{"d_model": 128, "activation": "swiglu", "norm_place": "pre", "rope_base": 10000.0, "rope_fraction": 1.0, "qk_norm": true, "init": "trunc", "init_std_down": 0.0, "optimizer": "soap_variant", "schedule": "wsd", "decay_shape": "linear"}
Each number is 128 + 32 x the weight over its row's rms, rounded and kept within 0 to 255. Layers, rows and columns count from 0. Numbers have three digits each. The size before them is the row's rms in percent of the matrix's.

# layer 4 MLP down (transposed), 256x128, rms 0.296, rows 114-150, columns 0-127
112:205109145123108173127148116069077127133122186175144096190158157145118106165175158119166173129107123139089110051098135135139118096178111090122178121081133128142102161110189120129130151147100103162142182134132143097126164176086095070107128101088133094107110125073147093134157137078108064134090146139167112132129114178096193136167142156160078145124182158114121118157159103081124104204131
115:115133085105197103098156150111166121106170136164167124133136108124162151186142126174103132128129161109152198186166148165114110065118204128075151113093126079188110088136115155137086091073076097170114111179106075123133099151129074179111125192125116150134129084167127203089135155177141130122100162111147118128134084081110120066106122189119083127140166113128119094132087145140137113117156
099:126154179111133105150149186138118130091136176100119163149136130115155069095121130139120079125169156066156133147110120133079183046095151137098097121067144047094091068074123116166109092140103091061076116114162192127119092155126085133112165101082129146179139093138187087146088162150103160165081121133112127086072162105072160141136136139104136125121121158120110159139123128097108087103167
091:073104155114189133097173152146114120085166111151115140126090143161148124132097117095131120168126115115138114072145078137129187171173152174079092098138091145119111160118146110172186143134154095104125097145107147067086041105108082102192109109104099154181105138070135128097143112114161186140104177116130159074125070111171107090120091146123131072125095155100112162184149144080130170069140
089:125147147109098142124132121121217120123159093109138167122129151147130134185158119145172133117154078160118152091124160185172146132126142125081098086113069100106185159165118172189156164078137114137147089127128140146138163121077144090088075123158055125158131177147080203137140150063142092086152125150061144122199133117100122147129132162110142125060171163146195118139163105146164142108159
102:101157139109130122190127096104168099148141152124147147122175167144131081100127120196104164132148178159100096119197113100100131156140123136066085128115191136127106150093115138148083180106179085076135134143146120150146101220128081125097156135208083146155160130177117170137181171126117105181104105160130085100125100124131144104114088214175075136116115158135100156149148192131141130150144
093:180147151142152149189143067121143116172066134209117092170113122138129158121115097159127079118160106126121114152086168142141191123152147103130099129112140177125168088145161143141077055159159133112150123114137139150096151079114166168149147111134181106167134083118143138149052143137167109165091173074074136145102179108058122136093075139163166079115156096149132138128118098089096130137203
110:180154107124158069135174098113124111122120145047137117135061194074129103092054152159185135176169075143157114160145134155116181114098141128130094128135111127206141138118108093111142160116131134146110170160119091077105137157146120168165073088140119139123151154050119057108131155116134107143101069104146182136134145091100075141156143146105208132108116140132160090135153093127101130123076
091:119101077071058167165153163117177184106132133103069142120111142115135107139172155141092148098135096136138113152151138128146127132080153101092103112118194139086145148119157106096157130112157106101160066114176128142125135122124127152203104124124136123036106133127078133083071126146113103190139166158136070142097166180139169137138099117181105097113034147123050105132109173119083152127116
093:089080193101114141151118130162103162143128184146109068143121100081082060108066125154176078125156113113115057098093159151151177131114186122142149075116114120131112130129156202118118196108166157134139102104118094059163121080127120138115074116201144122159137088114126184101089125084155167136165116137098117143155108101130164157158120156163090156161135136086140118085177145151135166169102
099:141148116122111128077120101113095105139131136130072100137165138112126114140141096157103062215137126109163159170154092141129118142153153059081171098128095135103129131173100137147105157120075115147203186141116137201067146141201162121064123135103119098097140125105078150053150130119075119129087078077153171137096162133104085086144096164129099122131148128110129126187088132098111138101195
098:074131125091149116153102174111086134136190090133151099111066088165130116084156179125158169120162117166092117141105168154089132172095158111178114078093141136121147113146140179136194147091159130122191091150115179152161152181182069096109117127124105090146107139067093051141163109099145131149126095131118112106121102175110124153146210125048130150152115140120124179175170164138102133115141
095:107110136046143181096147065151119149124163101128092100141114066142164156099066082125156122138139128097092098073121100104141116111140128143176095146161074132103097133147108170141127104083184192108140053100142172190128182108156162170200122098184190114098135153076106124091165120115129117135103136088180120174124111135143117128163083129130082110131114123109093135121169095099143066100136
095:097113088082130139162114157174138160145150123187082140185165123149116109107194118092059182134152109130132157155156111158162069107116143091144124088142199122075131077136099088104108131155177128095121114136139148099134202053166108142116122130141108092150105117172189117146112166160118077189174097131069139116158108137131152094123147133070118109121132166111121114066121079102129123048126
085:164109152135102050134152153138141084158177101161165113154163166105174120116087158152192152137134117093149137121116157101089161141111100133107181115153088161144136128117135143147096169084088108138134136105130153119076119088146102130135067109092079162111130149153128131174165195119111173183068107090136116173166011108118155124114135086103153104083097117123138125134144131143069209070116
096:093170131130147161183136141142146201137155182121156150166115102221099183104165181134157114174092109130115095105117090138094097099130114125157117118150132155148144160102141107120148071121191108148162145163115103131129124128128070170167133164113215115112129117105151135099121057085183116138204084196068127127114157144082133134138135167078112166087119081117121161145177118096132106140155
094:144071149202106154194090141168090101176122137123070109137106139099143091143127126098082126131098105158171100121111161069086056121105133131136086149139098133169086093111091134120117075124145108075068210158152089139139163088129120085130113107149095178164149089168113081114165140139095096112143103143060093103164108172165107177087097130130081142097166140158106134142170153115174118137152
096:153161095119129190155166126162144146180067073152128167116131113066156104086130058139150179100207101085164140124132141138130150121103102136100118089102061144102178086151123132153182153105151191126085136109163111127131103118156188142102125141129071113138213117120135104196152133140120091145161138110129116145123097061148099158127169125114098134185105112150107068135084073153126091155124
091:084134221104061105095127113097122157134149145208120133206115138148127092086139188167097107185097067138126112130149162148104068152135154166156116087145149155163137161086146135135103151135159165142091103098081076147169125076157090083113113156143156154164109166084084083105143100089089090111152127127143146140134105102094089141087157084107168115191121102097099140142150123165150139104097
106:145119080104111124143138123120156142182099111081121161112129118096133158193120122163130165137140087130169190084147172057085108156137141131160103124130133138156121093157176116121119109136140138210111128122179132151102170106141150130190078163119151105074092142073101157128140116153170053139081043159180118076121139111134102143162151102150107080114089181111100104180137176178098143186113
097:138138086125157135150113098147079178128119154213137163170092118122099087115116138103133110068190202122160084149149176167136128146108078131116112088064146117149114150133100136108144106121120120167140054148157172135145147128136134171083118153113068135153126163090119127182127139126155162067130167201134130070083139092131099173102093115114133148181053133114124049117122120113141193111139
112:110093154172134141137126194090146171149056109138087135111144134103098109081129150114177098137176107200089130103203118105105132136154182150100105081045115128126104099141111152193088132130081075132052079142127124138150155130107120133099141137091144172176145130108116186126128141111114157138150136099098178130120093162109124162094191148110122083109093165122179100205133130120104180108165
102:101136071181066126115136146169110153147117128111165093141162136110125114136092130188145109156118108118125162059159118141139148140097168120093162055088175030121090103088118228116143190102103174137108087115102129133111153105137145155109100152101093159137132172176082143123129110164088075096099085074144123121110126121148153099092114119096154106061105125148166085154124122116162117152196
104:190110107144184193118086120071146153138117090163092137128113144140094138090185172119150110120161127086130105119169150086114139098072093183154127107094180153155146092111116195183118144173187154082156113162104102172126099157140093152151128110124060074117187160144148126132136096120123139094082137149175135078148082125088093147192144095142191132125086110127129134140137113086150067099096
098:118063109096122134142136165100142143160117111100132099165110158087121163101150109075131075101140165175144067120115130141098128117087109184113177130174045144066127084147162154129193102115160185161117152101159191111136178168181122119081087109099190158125053141181132155166108107090131124151087146168078106141143121176119178129139183092118163136148116163116136117099154158095128114104132
104:102115119112154130120075113087161114094111156107173125119176157135135105169091132095141115124125158124098122108132090107110125131068107107089146145159120122115098109089151177203087105104050145181131117067149192173140129099129141142136153071141058186108113150152146140096194137150073151109139122131148039118128174128115160124118129112105194182133155124073138118103052100142107209137120
099:077101130121161156081169147122102088156126132129104156145136133152152111076152101131073177172172094085128089209135147101128086081159073180162124170156133064172144149090136098103122085152125121108080087115133114121129134155154129162117090103145194095148105068136146092079160113116188178156083154101188152158109155174118149087121095138140141092120161125142098149128144170182094128195099
102:147128051126114113084076112170158084190089103105155129128108108080176093128213145128074166150124091146122119125130127104141085142136113102133138165094146155144085135093134115118164127117104181124090164080096119167086130112177112096149106140145097121140074102126069194119195122125176141166145082094151102147151197186178116183155161110122077187120131130159139158096164124155145157117102
095:174111155109041155127083135120080148105134111163136108140143130136114118119118133114120156208135088165094104152171118083098124073146150055132119092079119176105098115115160135110177072116179092133154153104118115157150117120086126174124141162088172105106088100109115115100053163083063123083160147193147091089128143135113116083111187112122177188093080146084114098082138140148142143116094
102:154148120078068134125161120150069106110126150149178096130157104087141104121115158137150127121121143145099074084098165111119079143097086088170147159167194161131151127091104072094052144168137130144133146151135154088120120180141083128136182130135055123171074135109137103137092163135151117082094124097068100101147170141173217118095106102147208108146115119113081139073107113160161129117093
099:170150154155133139093152160181122088156155118159088144035103107126150102108133177104122136097101133184092162128129085127101181068093154098150122087140116170156149129071141113119091084095083172155102107113152137120162174119116157146135119114126147100090153132159046072139074125094130183166142027128140139129142145129136076165048145122068168129117117155135160087119092150139144116145103
096:134123120148155134130106097118147090117101154157134086122139147056107130175069180190144113086122155175135128139106143116133107109069102116108109192148052154191118159126099135105169125113080115138145144096103127161089104112137156126170092116102120091132127132073165184104173110162143099069179099159140164120155122163067087114147107078136069138191098152190135145096051153137118189111118
109:155095157097161066100130112143168128079188107113122184158126107152218116128174074148151140180154133087134128098163100129115094165148128133134062078109112100116088087114139144179189104116112219134113200073111098159107154108114115133132118126133168157118152137162101143098121119129117201135135144113125172151137166057160091107068088099140102124151116120152054133097142135125081150133115
109:162155169129110133087186130088122097097130111161111196177136135143112161151149126103155110205160122106145150096196090158073132142109120118114159159108116169101149195112094181098124085130114126113163159181110063071123100169144140134084124119166121174125126115152116165215165147170113091068127143163187085130147155139124153131087096147155159110076125195146084109121168159158116099146134
098:109075114165109121111104118120172088106089111119128132132141177140131085139207167065147109119100085074153096144182076114136102129178128149112170201136152132152178191132121094103181131142128158141135115080158105150124195078090164166191087097072143150025100123066129128127147083079134131131139141134162135167146111162107106111135165130104117143119100096122130158123102105135160169077117
101:137113156111082106188077155092136147152134093176108158132132100159140117116144134158094137079169124169141097058165153094116175188177140081096180144095165076078126140113077153115104117164196133101160123178110097088142174153117184073150120135103115144057129150146150167093156131121078138141145116084154069144147109094109154109113148130131128134102092139095107172135145203083160137189152
098:139104111106168131191133183126120084184122159145147162159077117131158042135124069119112121132146143105161103152126117194179115155104150123120114124166122084128118171140121108093149168103177122139080163154131093075120145216113105160106154115169123154115091072152166132152150084113134089147162145097154139160151111097196096139118157148110139063123106141155175114092210147067165112129074
# layer 4 MLP gate, 256x128, rms 0.306, rows 115-150, columns 0-127
108:169140107135134147096105118168164162106189131175160101074127169142131083089095176114134162121160127153145108105056098109118219092110146110113138102122169089117148093092179128122122160113052147153087169126148098117125113166143094184085167124146146109107173111146086128153159151128097175066157057136076149157173107071184148126084140166098093126081104089144145109108146156108159140155110
098:125184187147108116128082102135132158140102168174164169105145141148123112099091124188088082159184141101062130132186095145121107130140077141151138098080122082115144125149120103170115162137170109107117155101116127120149076170085078087120106139061114114193129107109166146135100144142109103165135165174060076141072094161127119063126159149068120078113098109215160110100146111131101110116144
102:168083062190107092115112062153149119138092115137138095096102118178111169141129129115122177157139103153160118116156082145091052133141100180171112093075133166126123088153167146174135128124175150116111101080075109106106111100137093104151166092153126161097176184039135142098117060087144135100161102168152138090094088145118107117110121145089114183127095175162155142103072129182138110129124
101:143123152123120109101127153078116082158134160141163182107066124135119117097113139122095128135126127047090126118105042124161142134128098139173153135156104159116117069119170102178124162154112121068178123175166104100075134173128116169157131111165047110095116103130119141102092064103097178139146158145095126134115111178168146132127099146154114213196109121113124202060145092082131132145135
104:151094076178131151127132152148147171121100148123128103141129149093160134212154151162100170117147136162115074114162107131140146127171154131094088149146144192119089072113120077044143122166136077131089096094130116130098042109108075086223161084107108131099156126085162161123169152135126118135103125138138071160126144100056111133146142086102138155104125158121167114150087091125061152101110
112:072126122126096078129126188145142189143185145056152124107158143144126135100144137095161136151113161135070132107131057095095101110061106124164135121144104105148091156096146103141173195134094117139122183108093080116226047157140142095112126150097112146139109120146136096162182148150104119101144069163164129176133127113177138128102130085064097173115061129108099157157106165140156133114130
117:193123094045118121138118145108162163123149173109134156162133148155103113128085140187181133128141084117193124040170148142104071134151150181131102107127104117133120143082155118134104128097139072187073123116089085130150088152105120113191070131151176147154160175093103097098174185130169075139119109145155188110179166109096134161154132105158139112159125134120138184138193104119111123112129
093:104120158082155107166131146137125161128100153072180161131154103183087164138110133139088130074107044135181115105129037124159076087160110161107135198192140139146079102118068115109122142163141110132116087148112161080129070145115134086123128107100163098158093134170080136154121154136121157181065160154079115085163115154119086111154135110172150142113130126118103127085168082113149118173080
094:138084185170142152112159142118104207148064101149123175092159131062126094111094118159165120155128177148130086178153102077121104123152111137124179143164157153120175150152196110122138143143115165162081130135110157207078154097120089137185155104120159138125183144152091143104053142186173123141120096131081177144128091079132148124122097101084112151110094132175100174112133136166165098102132
095:136131054140104134171081130118167110106154152106121126113112138130118109127089126102163145122143153045117062168147167156147146122161173158167096128089106072114088120170095106107102064100150134074084076105152094077196077123106076176103094161160144143140127105184168113188109082130161114162121103109113123124180114092152144166096110105181071096119110114174108103089168147133170132128091
106:145133094133114108045152125169090133186077146163158141118152093138101119133088105074131123148092129116153131132144088095053140099082131126153117034160152111113120121173156103157147112197108088105061145134055162122137129119154162091160083114132131096090145149159125136081107127123107097130155094152111088181115103166204059159160103170140150150143115151107097102143094086096072154151153
090:127108160116112098200127115110169089132171127113206136158144176101112127163086094142161081102176080131110092130159129115112138104115100153132125113126169080085158164196173139092125124069154115152107137098127178180162125118150114175145136153142144116141143181112149087145170124158206124141149108095147159099108122116069177163120174105049177159105121105143055115080099117166128162083169
110:115159125121113161153160121113176095117107107082143128116143161098066092109118131091123056081102141192113123116119143104151177129111112099095123143147106155122067109094071113160101105084139100041104132112124141120194055139152204091194089137128119088151202122115168049130145135103148113140127115132100057088147143153121179146093081151168176131137096158121140158171127125146151148125102
084:115083169109134154107137112144155138125143102135073099085179141137189160192138143148154105183115147163125126122140125109129181072108081184129170101110165115132108160090111168087135150066136112185093142170129146166103148128187173184098105105132093118140149143090155097167133125152133094162097059136076093187148126153126119168126106133140116150123072149130087062186133143162111191198094
098:154093089111123112164128134145090105146141149100153116144096128083167144115130236141107146136162127129097151102130096128123137136113162110101182155180065097118172079117133105157116173053121184152131171144100087160157139145110101146149081065112106111099138113143131145141072097114046172155165095111124111052117177090105170108104144130144154124118184181157153078179161183117148139095145
101:151120142112084112178149217112121073114073183178129099114142085127136121182109083134083116189124151102164129055111150144099173091140100141147138116162131143118117157063151118104096121177134116138185172150154129151167142113093136089131146169147105199062142122123129115128137104107119053073135119168085060090127165140115139159092179166135174099137139112133149135109172075107096132127168
097:140158139087141179106160102066078114149104139118065132107102124111158104070097104153138112153133171103087147092079169082168117158104136183080110125118108134144107100135150118144139154120109124100117132143093166098094144143118160136097096109123130145141212090147158130115179155151206086096155154128157089099107175112086071093169143103181168143115141104183169067181154122202152172082120
095:071142145161087095161142073123128108164112136124143164085086141101072135242126170155084137127164111046123125076122165182167078102116105149142117137078133122147147135145153110131133115150117127113158102164077176151147081111148134062140116112164143070107125124145182095113118123119149144124125164154098129133165171138092189130088147097154127131196177062129131164162157181161155085129129
109:090123152143145149075133130158064126121158144156125153163104174161159097058103211126087119188146100145140114148135139138088132074118141106105133140129080070145125166142133083119140112146154110081126103106135142096127129165118161179072144126145131116131132089154193141130115158132150242053133154166082130094120115137105141089125144196071124147113119155180176199123145110113132169093092
102:180107127121111135153142114145114180131082184141183082114123091144156136183153107166102070082140168163131125090099168123126166081108106135101107124122168085144132151164107084069104060108173155153075170117087113181102122091069109129162096086147115160098197136098122144133094165130118138094129163180102078094137133099104102156134147169123158118115106138163167077086137160088076096088187
104:122146094134112156169134080129079127104124114211072132126153106091107108212121107178079092071127087089181115070102139149123158091135105071072128142147148175185108091139081104131103143128107099178104171164111149134132054131113161145109125061089168139102147080153111145131148176114121102125134091080091092103130084121159133153086151108144123110147150147194144100071102140092118115105100
097:124116092153180101135137082139114150153103118156107163150126130078099111126110179135111130197097192150130098096104163117161115100090110148130122123191156140163192127108128134192095129189097170093146146142165126109108132116111134084149184145122153159152097110103168118224147124106176117099085169136094173174145163132175094088150092101185120089140149189167111124164099202139112111084082
102:152170150132208190136143106149101113114156153197109145132134153132126173183099060154133086075179187081175144116192077121117163130124116145142068149073114113104131093112127114090131139167102092141088100162158155145177099098141082105127113124126098144104081172104078160037109141160133127152167181119105159169112138110115135109179070112145134121183132107123110143122143094156177115138116
095:106149129111093074136110116109079191125107159160134106195104111124144165111100122150159122112097167143126100172114118137111092128185163095113177149161081182126109128138177150162123147098129113146116106135111140179126085164170090168099090136138102056118102096127146141099059156119143150135157143108155151121099180146100167081075005080134130163147102160088127143088121168046120137148104
111:147127097120113126084143150172134119139143151148114128163094123156202121109052170110121164143124099148161066107064153116159171109131179113133156131174165143098074139133132051126126182105175170084159123120131140120175093116134110153123145136118145168106092082158070136175077120053139219135098083120119175116131114128100149103109158124101107195079088114169131092160129095103122137131072
098:167128077103097124186084106126153139102130170103119120165190163125159175213148183167166064145148139112130155016135177132126120133159067121109157173070176130084153121131123088114174120103170124179113152163147134098109111091130150108166143140089123093039106132127155124111128109095081124157195133133109106099096138149179088134125158122165147120116102098141108095143105101170123132130132
102:154154146206115084102090134201171137173158163154130198147167098107138114151144132104096195131145114133157105106156136138109055143070078110134160112098139097157077124090138099091174144168139109174151108119140148161081126104085103124158125110108218142139110112182120106152064153136137209140148123147101144144150164150122108120164149158088107201125104139108135155125079103131124112058148
103:138119139123131156206126032086133066093130169134146161141169119077146136081111117140118126140146115146093122129133154145064087093094119104113132101100107107150164077074194086094143113091107128126151082156126153107117118128089097152138123120105114181123176058123100127189076175150174114123130103092140093170147112228142095141134109119152151095090111096118128114084180094159103128112196
091:136162163174179131124116164056106090191109129086136094110198167155136158135137143093136107105138098167121079153155155123190109108182144122113095108098148112090228122101147141142113092163148183109134165143115177182085115103103122118145113150133121106131070068151134124141102103079191137138134140173122118160102144142145124119152165102160176163090092134179177119120152143100154161065062
096:140149110101122114149087164167181079122124162136180129098091086172170132161129170103163082100121082136155092125110132109137154114089161119161173069139097118116163158077135143131069153090071155164147083101116065102123108179089106112178071107158080136072126169117128098187084169105117079119125040161072168125132131160125129112113119148163103131150131063105163113111143142106106145174128
105:108111052121128105124137111079153129183112096112116112106140120161104135094049158153109158158128121148130070135123134141120115147121133098126108209101076117164139178107136185123177165133165161142145116109098109124084145160127127182154147106086083118069207155102108193095166080084175164150113116125147099123121125182154160123193146114137104094065107108131106202104171108118165156076150
112:089178103195196111097054139130133115130136145159084089101136089104196174108150131125162138176098120116115120122146152134108141110077141119168106127106123112136160080125077131150177106134180142148105085147142125092186085087107089128124110105079168212152112118087202148107182119132129082111149163146102119140096136145138133144086081129114139120114071126134129073097120134119071201200120
105:165119161135115127124130180127138113143113107135166101143099078194138137125075129109145147130159206109088156143131104109114143089103107169097094138206135155170100112125201144161097037137192168140047146127127095131187128164117095142113127175154169135137148153128149159070113100138114135171115103101127134187083137073067098145184174160135115160130075128061148138120110148129121163133134
101:126097104119083100165147160180077182161157170117190094117103147205132159088095174198144144102194137170167122129116144129057134130089094160092148104086098177140150181130101089140155131170163119170148099104113143123080170141120111143149152126152084094113121141125109150115092121121158071127173110093086161099162134167156095118091074083130115114176126201130131137076140175134106117134167
105:152093201099119135123122185114101125144160127120133144112176129122108112166116123109171151122087131143127128063154107113143096109083127108126173159090104118161150110097112212125076074160148104134123160163154081128149149079099135140148149160074088130148147130126117125053143084197116185213133136075126099162089108129174135139198123138192173118100133111116120188155126181093120168145072
111:150166102180158122174129152143116161185145121097136093136107099135145255149088163130119112131179169111159149173083111100106078067108127107113132161087093120101108115099122134151150057155193187092154132077148100183140115089139108126136186111150142106087149173168116128086175130147158099088115116128130159136085114182119070131130131127141142146069115141073128114113095115072123140122087
# layer 4 MLP up, 256x128, rms 0.312, rows 115-150, columns 0-127
116:068123103118159117128172125128127228138178123166175129092089195111135116104124149098151112175165131166138072165072122167103108097134149151061176162173082077154102134111136180139111119084115148139115150150127073134148164107111147120059131171128161115154162069117109134160145102160131176105113102132095150165138149097169109093117140144115090092118140105173137117134065179099141148159208
103:144144117127101169136127085119110047104185164199119176165153142113129148081163135103140127143083139137109172100157109146037174107128065119155131092080172148152153133130124108104134104115197193090117143115112084160153133120083146200140069157097110086094184164142092137053163165099148148107143096115121153110152098119162162115081108165109122150135166102129127164164091140095167151130122
096:147149131093078206159129102151106115108172056073142168096056116101113149118152189149156088141101158141135139141126120147090173122144121088171105113108106116146181137160147144106133099122080126167200124130110067090125175103088128130096165120135100126095134108088151096110105165078096164124149176117137125149073143143140114067069133084128125134100077135144169089173068099190147155129068
092:089163132065127146116156164122169118125118107187159128124104160176108119122145123091142107154105226095137077087135065150101147145092134189126135126136153117138131116167170137161110129157043141148171095122132186070115169134065171096125119076149113111157111077141133149102124134137098081126128110147104146081124105129205162123112085146157068165150141093129143161090075099097074145172171
115:154127161165114097087114123124135183112143126129128077180107160135193102118125107180083154146157149126149100094164151167155182095055163119083115159127160132074082108168143071047110136112116092083085096108146094095119127166173141133125125122112070138105087102087119170134145126063122072132141106097128123192135167102127094151083200134160125091135136168159111178143128148098158185146162
101:082123117147035116122111107135141172122128141076128113148126131099172093143095170116142102097103158151094109094194093139142089144083073112171134147152121088131123125092074150112171164096118091166136085112124144159143112151136158106096071168108069194075088140169124113165188166114116141102145094173154104176132116122163107077094134137088113179156160115154165141137093207132171136189093
119:110159090061125144082180113156126197065140135138138099163141150216117101109121082127147144133115112121143164122161132165133156141163113202148104104114076168089092185133125138141077186100166107129078112123095114156080146158108106052162120168135182128152128116110120141151076141090164076162182095107118145131128111133115092109122099099099101099111189131109065169132175136080083102111125
099:166147093171145131182114119129060104107133148149161146156107162142130174126133099134090113189150150124127154169116164193082116132160144097128049051123128077151112089088177183147133144127072136179146134145146122060089123123118125189086197185139117109148125116134140107086152181111109139153155120111170165123118120134131096167079180175100129120153133095108144086156164161070165113088093
087:071143094154144146103087149129109160133141117104149106081133139030110106159151148111136069080150167099093115158155146112199155101190145136071179119114199172146118084107177123161148197096125086128115103127161133109136116094092131078102086179080125098079118118123074104192140111087116100104105089123124107128130127103154095136122133185115118227137122125124132122132160157139178141157103
089:211052126150123124115042139139140119115173140150187130160074165147136191116137174077127132092150126133144116111130158108116127094076118112086070120097101094109152128109109124118118131140137107153118145124109102135076111154115157120087156140157087134102129108186156103111177112139180103120089197161112150159233205112115168099096147135142133084154160119136150068127092144060127101131153
108:081092158138130134139106118130178081170129124122083133132105135163170124123146130109128136101151188139151125201141085130097140122094092173147099165093138167146155139129139088150143146104097191131096144118131114137118100143138132102167179103193151106155107059246143145063111149146175120109078156085140118062129156153145209102144128092174118152147102170110100182121147140144090072081110
096:141167099164148120157199146097126155177097095142094110098088157114120030116169144087118085125124119071126119160123129160117146089128179110082140159140144121090151156136110116090133090102126118142141121141146173084168113089106111187097137159232129061110131175057132083106102123147137160114118114118120122061150116176114175158076176118155099126097131168207129117155166103112150136132109
100:098111076092108131116105158136130162096113139193120157098136128049160101177171104169132151131154173116203150095147190160184091140119132125181100119160107074184112106152129140090141129147148065088139157131125141152079123119121138074159177143124176134129133120162134189200115201136160146182104108103130154122157164120130110083076161175124086092173145083121136120119064106142150127112144
085:095080168095183197117109135131121151139091112135109178171169151170065118136144131162112163146135140098081114088143109091154157144154133078187117127162124139085167118098139092049135080160178147114093110192106115114134110123107120163114156098123082118089122112110064138079091138106061139116138196143125137173109129155189168147127121133185185114072121109123129110091066150094182105109126
086:088141169147163166094111143134161129088126062067157110148147152110118122134100091118101128116159136082121132211131106176134089108163065187104101131076123084092144128108187050139116135096141114146100155142103170093118135143087135094061075109166066074161096076175147174114077109109096140163109125122092123134084083155107093087079148094137138143111124136115084117144157162093099105123094
099:121129122070122131113137194106152121117120125152138144097130124122155136144071143112062174150147064147114137132095102152110143124119077147112131180110110151148172194152153095110143144149161135199148135143210125096152114082193117167119123118122090141113182100122079065105133147138087150075115069111110212142168128126104163170122145088150140124147144071119227138172162176134096138118091
100:086080105136158127156174094122093174154120118106142180144131117097147085087146104078123142234112112127148090134143111125121159095126168115091123115113091162106186139108143148186118134086199115163092132090136149162113114122114159130126119113149089100113136052014147125127108121134154124133136150123105070153107084068179122112054130153091142103110065154146129075115112108157108071103115
097:106192044177134160182124133166068146124131117103092157104172106106140094114110074106105161098149176134155140121172100102132190104156081127145149132107094079151143124123103188172165143113129085081162103100169175096096121125055140106107119096168121104114146112108186157124109117128081141109151108087149116159122160110123148107138057153111184083122137213134170151113152180120098085102105
110:131137187146170145045113091149114133181117094126167146132158106137165096209093137111147149136137171109172122101129100168076174088163082102182147100138133109165078144102142097134166090122097097186136115146155124124105162162126123094170162178176122148122070072149142102145122075126186126150156132099099182194162159117162128157162144094084098094080162089151109098136135100124075151151128
098:111142103142142141180167156130125121082142059092113170098131168152123112102107073149127141160141116127052155129114169097124114115131156117167135152209078069117213149164116165122136146153101120196155163109180157127159062130132115104154116124110108077125126175143110062158156158155147176077184174080123134088128133103146160155137135067217162117097132149128122115153149137097134143159141
106:146094127070060126102178158119150129086148139169137071101169179164120201130125135189077157107107065128165085124079074110124130139171109140124096115144186142113095139157126141151105165142075131159059153119095206190156096126152118141093111124125166196125117077113138115149134148157117123162154076076117120132132109120106097118151118178141147109155096133104142062095082136104090119182137
105:171115171125066145121112091151154108097170149099108134120146140087094067138093123097128124106086120061111143090108073098122154124110117141165149151126089078128059149158094138177095128142125188112136048110127141128114079169130188141116153053108150149111110107176130056168127134188094108123090140090079167077082151122129129085113133157109129097106204141160149106174092172154140156108129
096:118102113131138062153127174130084124100123114132118070129134148091122124168183138124105103153119119187159129132147129091144164150116100126081114125165125078118161181115103105135067169106130163120158045142093187062144155149106132144127103101127160127086165082143222095159107163140155182100179130169204124126146109119139191107156146161133155121107187107168095156094094084073103165146137
089:082176117140157102097073111146173204146113062088130132120096157158126121144159162154128061159136150159150098158120124147112132158109154113096126127129109174080145146070184111120118139154143168128031142169175175130145096131126079162096129098104147164148132138159139133115153135125075125184111084140112163177109134104150208065132130131137135113207148122045148127093103148135187150118119
105:063102134101133114128031061061157106143108108137167095136122126119218112120134122088134193140121134143138137116103139098149102054111116118093060134128128110193169167120104192142159130112121166099044137124148119116133130133132144107082098092149054095179124176078116116101103109148147137118157117183112098116086141120172140116096124112152103098164103168085076145096106092102133123104135
098:142086080167140122167073091109141171082105108156125186124103141131157127164170185135134133139099150157179155141127133149146164165124172133166081111156133130153110096072137092096091161104145122113126158170117127132137149074108127107164131133202071133154143085091133150141060119092065120148123141188064078152192140211139113160101124180130135106076153097135103116192097148137091168114161
097:102100115181162106222151109118153133118126099143164093108110165164095086137184131124106164109077096106171157141123101141159077114110097103058116118134153165140141174128123111100195109161138105133167098186078119127089148159147084124121130143168174109142139117151130225181094092164138141176160129094167139126156145114121077146149103078133182155185082143096107164155118141159146092187109
092:114159100123073072131152148115134168108080079133170176145167140035157118118133148052092151107081121094123156168150092133176182093176179117077144161161145144107103145090129182140149129093141164109131133147138153091175070077081137139130138095102195158131150110117115075183139102118123136135075159151059105202140147089142101097135123149124124095171117173117105132128143128135123166156157
097:192135126026100109163136134102116127161112140181205145127105159091103062125191113118135151073080146134096123123158130150159173116139128035130124188127150188154089160113087115167104161140132138143138148118127054083129146154074088167150128092115102143123082150107114071139101165116151127151116158105171119063123154100080127106129113126091142125172132116113150134131118148170119146061090
094:117102122124161097147161092067094167070103102102175117175170142159122109186088089124104109113150118166103151118138096100097182217141160180135064110140176154149125147105183146125149126217123157120197080157124128129095126155171147142104125137067131131153091160090182118178132140115108111149149129116146163157105146124122148036131119137168120095080114152102059145131097116134142095103145
082:088098104157172116157136119161094136131149145123219140136137145123110104095158146110134116139171143149135183104148115137125090094082132126186089067153180149115090121093120101187103120124065136041133171171189144136163106154131104103116125075068108192185108138107140122162124095156106162140133115134085128115110104153117050079048083120139073174170128177121118116135088134138098120112135
110:169167098115142126159178117143153172199137099114109160149098151108089093107133133164129090108141080085163119117130130114163106115172142223167090061117110119153146125116103114151167091096123165093117140134079101129076125078045132110164081155174149118149157101137178099169094140072179167108104174160182134190095122109093087124168113112100152145096101143134132107089078156113139136133181
108:146150102130092184139205147089157162075142129124122169145119080088188134161135180134148119116081178133082086110120153119076150106130135146134164127127152157143115138197063154145086142116110107153163152154084091157100108126108070097102147101146109156164135141150145128174122134170111141064102133158114074075102154111075112154102110163132177108097118124106200150107041102133122095129203
100:092144102162048164120146073148057150117114164150145102122143100134161122146132147082141156157159096127085113147059096157094106112212097098146163125167156052143141041135104175065204126097139145144144067061153093150092170131090143153136116137126073137166164076146138163146093129112075123099166124133092142140152134133125135122199140147131127137089124130151136126116166136134138161109106
104:110108109191115130077159103106112104135109129171102115187073149132126164102126147182172127133133103116123076170084117157074096149149174139167132132134089131182140161107110090122126187120118113185130110083112107134114142093136100106103146154212147183114136161130120097142164109072128089135105119114131143143073113106038125065157095094093078067132127125086121114102114165093070162085193
099:210125102140080106133108141135077156183106130161145123134134154140138066105152113128110124106125081162180077098112097141203137148111129092107187129149151144112070134104156127125090152138156107148110170179139181144129153144142112129160098120159175190121137158147148177085110088182127072142141164205127079090176111080117140174111142159151091169160099142043095153089161144105134088139145